Weights of a small transformer language model: rotary positions, normalized queries and keys.
Each number is 128 + 32 x the weight over the matrix's rms, rounded and kept within 0 to 255. Layers, rows and columns count from 0.

# layer 5 MLP up, 512x128, rms 0.152, rows 121-133, columns 0-127
[[143 180 145 147 164 116  95 165  79  52 171  74 115 110  96  59 132 149 161  84 102 126 138 152 136 164 151  69 139 198 166 123 140 130 118 103 179  90 165 150 115 120 178 139 188 135 112 143  95  86  79 102 114  56  99 119 148  79  65  84  74 151 112 134 155 112 142 115  57 119  94 108 138 144 111 139  73 141 117 115 106 104 137 116 123 138 110 107 128 188 216  90 103  88 149 142 103 213 101  94 149 129 159  70  86 149 142  51  63 120 145 129  82 156 139 116 122 131  81 171 122 135 156 109 165 160 150  79]
 [110 109 147 136 174 225 108 107 105 130 133 119  77  87 144 174 132 118  82 198 115 151 131  83  98 132 174 147 144 188 116 176 118  75 186  82 186 187 107 119 121 116 125 164 139  86 222 109 201  99 154  84 143 128 176  74 146 144 152 108  93 115 192 136  98 105  42 168 115  99  86 145 142 131 166 162 156 174 130  76 103  64 138 195 118 104 145 211 104 115 129 216 130 118 154  91 127  94 131 103 172 118 112 108 108  93 159 112 136  90 138  77 154 134 177 127 146 151  73 157  99 168 139 198 163 143 176 112]
 [141 104 125 142 132 127 106 157  90 144 146  95 144 111 119 102 178  91  97 119 165 117 137 130 102 162 147  58 142 107 166  93 133  94 155 128 174 143 122 131 135 151 108 124 145 158 157 121 116 153 112 117 133  95 114 107 146 128 151 104 110 119 144 129 108 109  61  96  97 108  92 100 131  80 128 134 122 174 125 121  92  87  97 103  81 155 119 138 159 184 119 139  91 170 117 158  98 147 109 178 121 142 143 106  97  82 117 166 134 126 115 143 164  64 107 102 143 146 146 134 113 116 138 135 159 128 114  99]
 [145 167 113 157 171 103 100 139 146 106 102  89 115 147 115 131  76  92  65  49 126  82 140  78 123 184 146 158 124 196 162 147 144  95 142 105 160 159  99 149  95 177 159 127 140 115 117 184 123  88 108 122 143 150  66  88 183  78  68  85  94  74 155 143  84 118  96 141  73 130 144  39  92 116 115  70  98 152 114 197 126 151 116 137 163 177 176 108  81 108 151 223  99 131 132 161 153 166 101 163 191 133 125 131 119  88  95 115  86 109 145 168 218 129 110 126 194 217 201 152 142 122 149 155 153 141 172 186]
 [127  71 150 139 163 103 121 147 112 150 177 153 151 158 100  82 141 116 132 167 108 171 138 134  95 153 175 104 139 115 160  87 188  92 113 129  86  99 127 168 143 197  82 101 131 105  91 117 111  89 147  96  57  99 145 112  63  87 191 113  68 147 153 113 168 159 163 134 118 101 135 132  91 158 184 107 177 140 142 179 130 118  86 137  66  96 160 148  72  93 109 171  82 142  91 168 142 157  75 154 154 107  70  94  41 136 146  66 134  88 128  95 131  64 172 140 106  76 115  94 187 141 137 155 152 169  87 133]
 [100 132  54 162 149 134 117 156 122  61  90  48 122 166  85 153 103  83 132 114 150 185 135  86 134 107 142 135 155 106 141 103  98  92 121 140 121 181 108 110 127 184 117 143 153 181 107 128 105 118 101 166 103  97 129 156  61 115 164 114  78 103 127 174 100 144  99 107 144  85 134 116  64 105 146 143 185 154 193 126 114 122 104  97 150 171 168 193  97 133 193 130 131 130 143  91 126 102 109 137 103 132 141 196 165  94 163 115 157 152  48 146 133 116 145 138 131 106 196 126 135 127  76 118 157  93 118 149]
 [114 106 131 144 179 168  76 177 103 126  89  69 154 184  94 148 129  88 123 106 132 146 127  80 189 136 106 109 182 119 128 109 105 156 173  89 116 151 115 138 215 131  80  76 116 178 131 142 133 133  41 103 100 148 139 147  52 123 156  90 125 120 134  96 145 133  83  41 179  97 161  66  81 104  87 174 127 124 205 163 110 123  34 122  91 117  47 120 142  96  75 195 153 153 166 149 155  89 103 147 138 166 162 149 110 116 200 158 134 124 115 129 223 115  91 152 158 127 167 109 175  95 157 133 165  63 186 163]
 [198 112 143 128 117 138 156 166 131 159 128 107  49 114  80 156 133 140 123 119 117 144 171 127  71 174 161  65 114 137 146  85 167 131 114 132 159 124 121 111 112 139 102  83 146 147 148 129 117 175 104 114 124  65 139 146 108  73 175  84 121 134 133 109 160 134 143 166 111  46 131  91 151 179 233 150 138 114 110 100 181  87 101 141 117 132 169 163  62 128 141 133 135 104  81  80 117 126  73 122 108 138 135  91 117 134 141 141 156  50 128 136 143 114 108 145 151 125 149  94 117  70 105 150 153 144 114 192]
 [114 130 119 168 109 115 146 112 175 130 149 132 133 114 129 104 123 162 109  45 141 134 134 110 121 134 157 136 119 150 148 105 131  95 136 202  94  81 130 171 109 156  95 123 203 173 125 131 108 105  62 105 117 158  88 135 157  95 144  40  88 119 122  98 148  65 102 116 122  58 139 163 177 124 125 123  98 162 147  89  86 161 149  56 143 113 184 122 119  60 105 117 138 109  78 125 129 139 108 111 107 161 118 102 115 121  56 110 131 117 145 120 158  90 153  96 153  78 171 107 159 161  89  93 137  89 180 144]
 [160 122  86 114 141 108 147 192 180 129  75 157 144 104 126 126 115 116 137  48 133 162 147 134 118 121 179  73 184 142 119 120 105 117 148 152 146  84 148  95 144 157 184 111 146 119  74 161 148 142 102 131 102 147 126  65 124 181  68 100  88  88 127  95 159  90 124 132 179 101 106 131 178 124 134  95  56 175 166 115 102 129 181 114  88 148 183 120 104 124 108 172 139 107 133 141 147 110 123 153 171 156 193 128  49 113 164 166 150 133 122 121 172  88 191 158 102 119 130 126 103 132 135 156 144 108 166 154]
 [129 128 130 127 128 128 128 128 128 127 128 128 128 129 128 129 128 128 127 128 127 127 128 128 128 126 130 129 129 128 128 127 128 128 127 128 128 127 127 130 128 127 130 129 129 128 127 126 128 129 128 129 128 128 128 129 127 129 128 128 128 129 128 128 128 128 128 129 127 128 129 129 127 128 129 128 128 130 128 128 128 126 128 129 128 128 129 128 129 128 128 130 127 129 128 128 128 127 128 129 130 129 127 128 128 128 128 128 128 129 128 128 128 128 127 127 128 127 128 128 129 128 127 126 128 127 127 128]
 [141  55  68 110 108 114 194  85 122 161 117 122  97 181 108 145 137 122 105 133 110 108 107 103 178 104 149 109 156  97 143  99 175 166  92 138 108  68 124 127 153 122 100 148 117 144 100 146 165 199  94 122  87  96 121 153 130 115  64 109  97 153 115  86  66 173 110  94 110 102  93 161 151 149 167 147 135 123 121 123 106 106 162  89 136 117 125 117 104  69 187 166  89  89 125 184 110 114  91 137 200 109 127 105  63 135 110 174 210 171  81 148 129  60  65 147 127 187 152 148 149 121 113 176 165 140 148 162]
 [122  94 136 112 174 137 147 140 131 126 176 130 121 165  75  73 114 127 133 107  77 144 161  95 119 132 163 136 150 205 146 106 161 128 106 161 177  77 164 139 177 124 146 169 123  71 131 115 162 110  30 163 138 124 170 131 160  48 117  68 110 151 145  63 122 133 133 197 143 130  60 114 144 129 116 114 120  92 117 120 116 162 120 200 120 134  78 112  87 132 141 115  47 109 123 108 114   7 122 163  88 192 107 108 166 144  49 143 118 168 146 173 205 112 156 143 146 157 120  91 112 129  33 176 171 174 172  61]]
# layer 5 MLP down (transposed), 512x128, rms 0.138, rows 121-132, columns 0-127
[[126 114 136 126  63 118 185  80  93 122 178 112  67 165 130 164  70 130 137 163  51 133 121 152  70 184 162 116 107 129 169 115 172 148 176  93 165  82 130 130  77 128 137 150 106 121  86 136 127  47  70 101  91 160 193 107  90 138  82  63 148 107 106  81 163 153 185 129 149 159 177 159 108 199 110 136 120 183 139 104 148 143 159 142 124 170 107 145 132 117 111 153  62 144 124 169 183 138 156 121 125 159  99 127 137  98 103 133 174 124  91 125 161  79 115 106 106 109  67 211 117 154  71 129 149  97 103 146]
 [117 127 108 152 151 119 146 147 170  61 114 117 139 159 159  82  93 123 149  44 203 101 172 143 129 123 125 139 119 129 141 102 123 132 149 146 104  19 134 117 120 187 136  80 142 147  81  86  34 120  83 179  86 114 172  73 123 189  77 173 126  86 127  77 101 167 143  62 130 115  79 133 148  63 142 137 163 213 157 163 187 141 120  75 146  94 114  49 129 128 102 101  74 166  47 102 133 182 144 168 156 120 152 101 140 126 131 148 172 144 127 125 143 124  57 161 111 143 141 107 151 138 174  67 148 144  59 126]
 [173 118 161 131 153  99 100 128  90  78 131 110 141  85 145 120 110 151  85  71 155 151 148 120 107 138 176  84 133  81 224  84 122  59 121 132 138 107  99 130 139 159  93 126 131 133 140 110 174 125  92  91 103 123  89 135 112 133 154  30  65 143 165 126 132 121  86 122  95  97  93 111 153  86 148 114 126 174 135 126  79 101 128  89  46 122 138 143 149 145 144 132 114 171 121 150 119 109  75 147 152 114  92 124  85  81  87 161 107  97 123 114 161  69 160 106 130 157 128 162 163 109 133 147 243 125 150  86]
 [138 138 130 100 147 141 128 136 106 162 160 146 124  98 125 151 127  64 166 133 128  67 106 104  92  83 177 206 120  68  93 180 150 159 169  83 114 120 175 211 128 145  77  66 115 135 134 123 136 157  88 108 183  97 129 111 178  75 167 118 122 176 238 154 151 107  88 143  82 126 160  92 111 168 144 101 134 124 157  91 102 127 152 129 164 112 161 160 116 145  77 163 107 163  92 144 113  82 129  35 118 123  74 114 160 147 137 126  89  85  86  57 183  43  92 185 166 207  76 126 128 132  71  69 120 134 122  69]
 [118  95 142 103  90 124 114  92 102 126 118 115 143 121 157 132 142 112 126 197 118 214  74 127 142 103 125 134 162 131 130 101 157 110 144 132  72  73 167 114 110 216 166 122 142 129  96 142 152  83 168 114 138  94 161 174 113 183 186 101  84 111 176  54 159 126 147 121 142 114 189 142  90 112 208 104 104 184 141 164  79  74  78 158  86 122 161 115 124  60 163 150 150 186 125 136 231 135  97 160  80 111  96 117 177 203 122 133 120 211 123 118 101  95 113  99 166 160  58  98 152 165 157  98  59 121 173  52]
 [131  83 104 138 121 123  80 177  79 143 121 149  88  92  76 117  75  77 209 142 133 147  92  76 180 165  87 130 197 109 136 109 155 133 113  84 151  90 112 121 124 144 127 138 128 127  92 182 116 135  69 100 114 183 116 121 121  91 176 218 146 146 116 111 100  80 165 155 101 132 105  94 103  90 124 117 138 154 121 133 106  89 167 169 190  87 115 119  93 109 119 103 154  87 156  89 106  73 140 141 197 193 131 129 122  98 119  91  86 146 143 187  90 129  94 139 143 138 134 149 102 144 147 120 107 122 186 171]
 [132 144 134 115 115 175  81 142 105  20 114 147 183  75  88 192 132  75 124 140 147 109 136  85 132 162  64 116 144 145  64 179 156 183 129 112  90 183 121 137  97 217 108 120 144 108 117 141 186 143 128 125 125 104 162 133 133 113 134 188 206  98 137 176 106 148 207  95 115 159 158 114  52 111 108 147  63 166 116  75  97 139  95 129 185 166 152  79  56 131  61 119  90 121  45 139 126 142 107 132 103 115 180 116  87 164 100 121 108  85 138 148  92 148 131 147 177 117 149 125 147 110 135 187 130  65  62 169]
 [148 114 117 120 157 124 171 149 101 174 135 109 143 114 152 170 180 102 136 171  98 145 117 134  92  97 112 124  99 115  82 168 144 104 142 101  98 132 217 129 139 133 127 115 125 161 146 119  71 213 190 158 159 104 117  97  90 127 130 141 174 201  55  71 115 131 174 137 101 151 134  97 151 136 125 131 140 151 163 124 165 168 111 174  81 147 122 128 160 179 127 133  83 106 112  89  87 158 112 136 151 169 153 139  93 167 145 154 150 152 150 212  98 131  87 142 182  89 143  82 160 136 161 164 125 142  85 147]
 [110 118 114 111 105 135 122 143  85 163 122 116  97 142 132 130 126 155 209 108 141 109 114 114 159 204 220 124 114 106 147 133 155  85 107 100 138 120 148  78 122 133 146 140 105 148 115 131 155 111 144 149 111 134 140 128 121 114  81 162 158 123 129 156 150 122 148 132 134 126 138 139 141 143 108 111 160 176 130 154 118 120 174 124 188 117 154 107 184 136 158 122 130 127 137 156 114 179 103 111 103 112 135 110 191 122 101 111 102 140 108 107 140 192  99 148 113 126 162 162 102 134 175 145 146 212 154 118]
 [144  57 159 117 105 133  81 105 127 119 146 119  88 115 125  66 178 109 107 153 100 140 126 166 135 159 152 185 155 109 175 146  95 118  97 114  76 126 125  71 142 148  97  89 159 140 157 150 135 126  91 143 119 157 142 170 110 107 129 104 144 152 134 109 128 119 139 118 116 127 183 146 119 124 101 107 141  95 126 114  95 147 147 103 171 130  85 131 132 148  85 146 108 173 100 161  88 146 108 142 115 123 121 119 135 112 177 120  81 180 123 155 156 118 124 126 127 162  88 143 138 136 133  90 184 124 138 161]
 [127 129 127 128 128 128 128 129 128 129 128 127 129 128 128 129 128 128 128 128 127 128 129 128 129 127 128 128 128 128 129 128 128 128 128 126 129 127 128 128 128 128 128 128 128 128 128 128 129 128 128 128 128 129 128 128 127 129 128 128 130 128 129 129 128 128 129 129 128 128 127 128 127 128 128 129 128 128 128 128 128 128 127 127 127 127 127 129 128 129 128 129 128 128 128 128 128 129 128 129 129 129 130 128 127 128 127 128 127 128 127 128 128 128 127 128 127 128 128 127 127 129 128 129 127 129 128 128]
 [115 110 143 127  93 138 210 174  96 142 105 194 133 137 158 160 103  43 182 110 164  52 186 118 139 175 172  83  88 149 142 107 154 131 160 117 136 163 161 153  92 144 105 116 124 118 167 129 130 106 148 159 105 208 146 103 150 115 148 149 155  77 102 117  91 144 177 146 144 140 152 163 151 155  90 140 116 174 116 162 145 192 115  72  40 145 114 135 144 171  93 132 163 157 105 112 180 181  64 148 119  98 121 176 147  76 133 160 146 159 145 133 109 116 152 135 150 108 155  72 146 132 145 132  77 116 147 134]]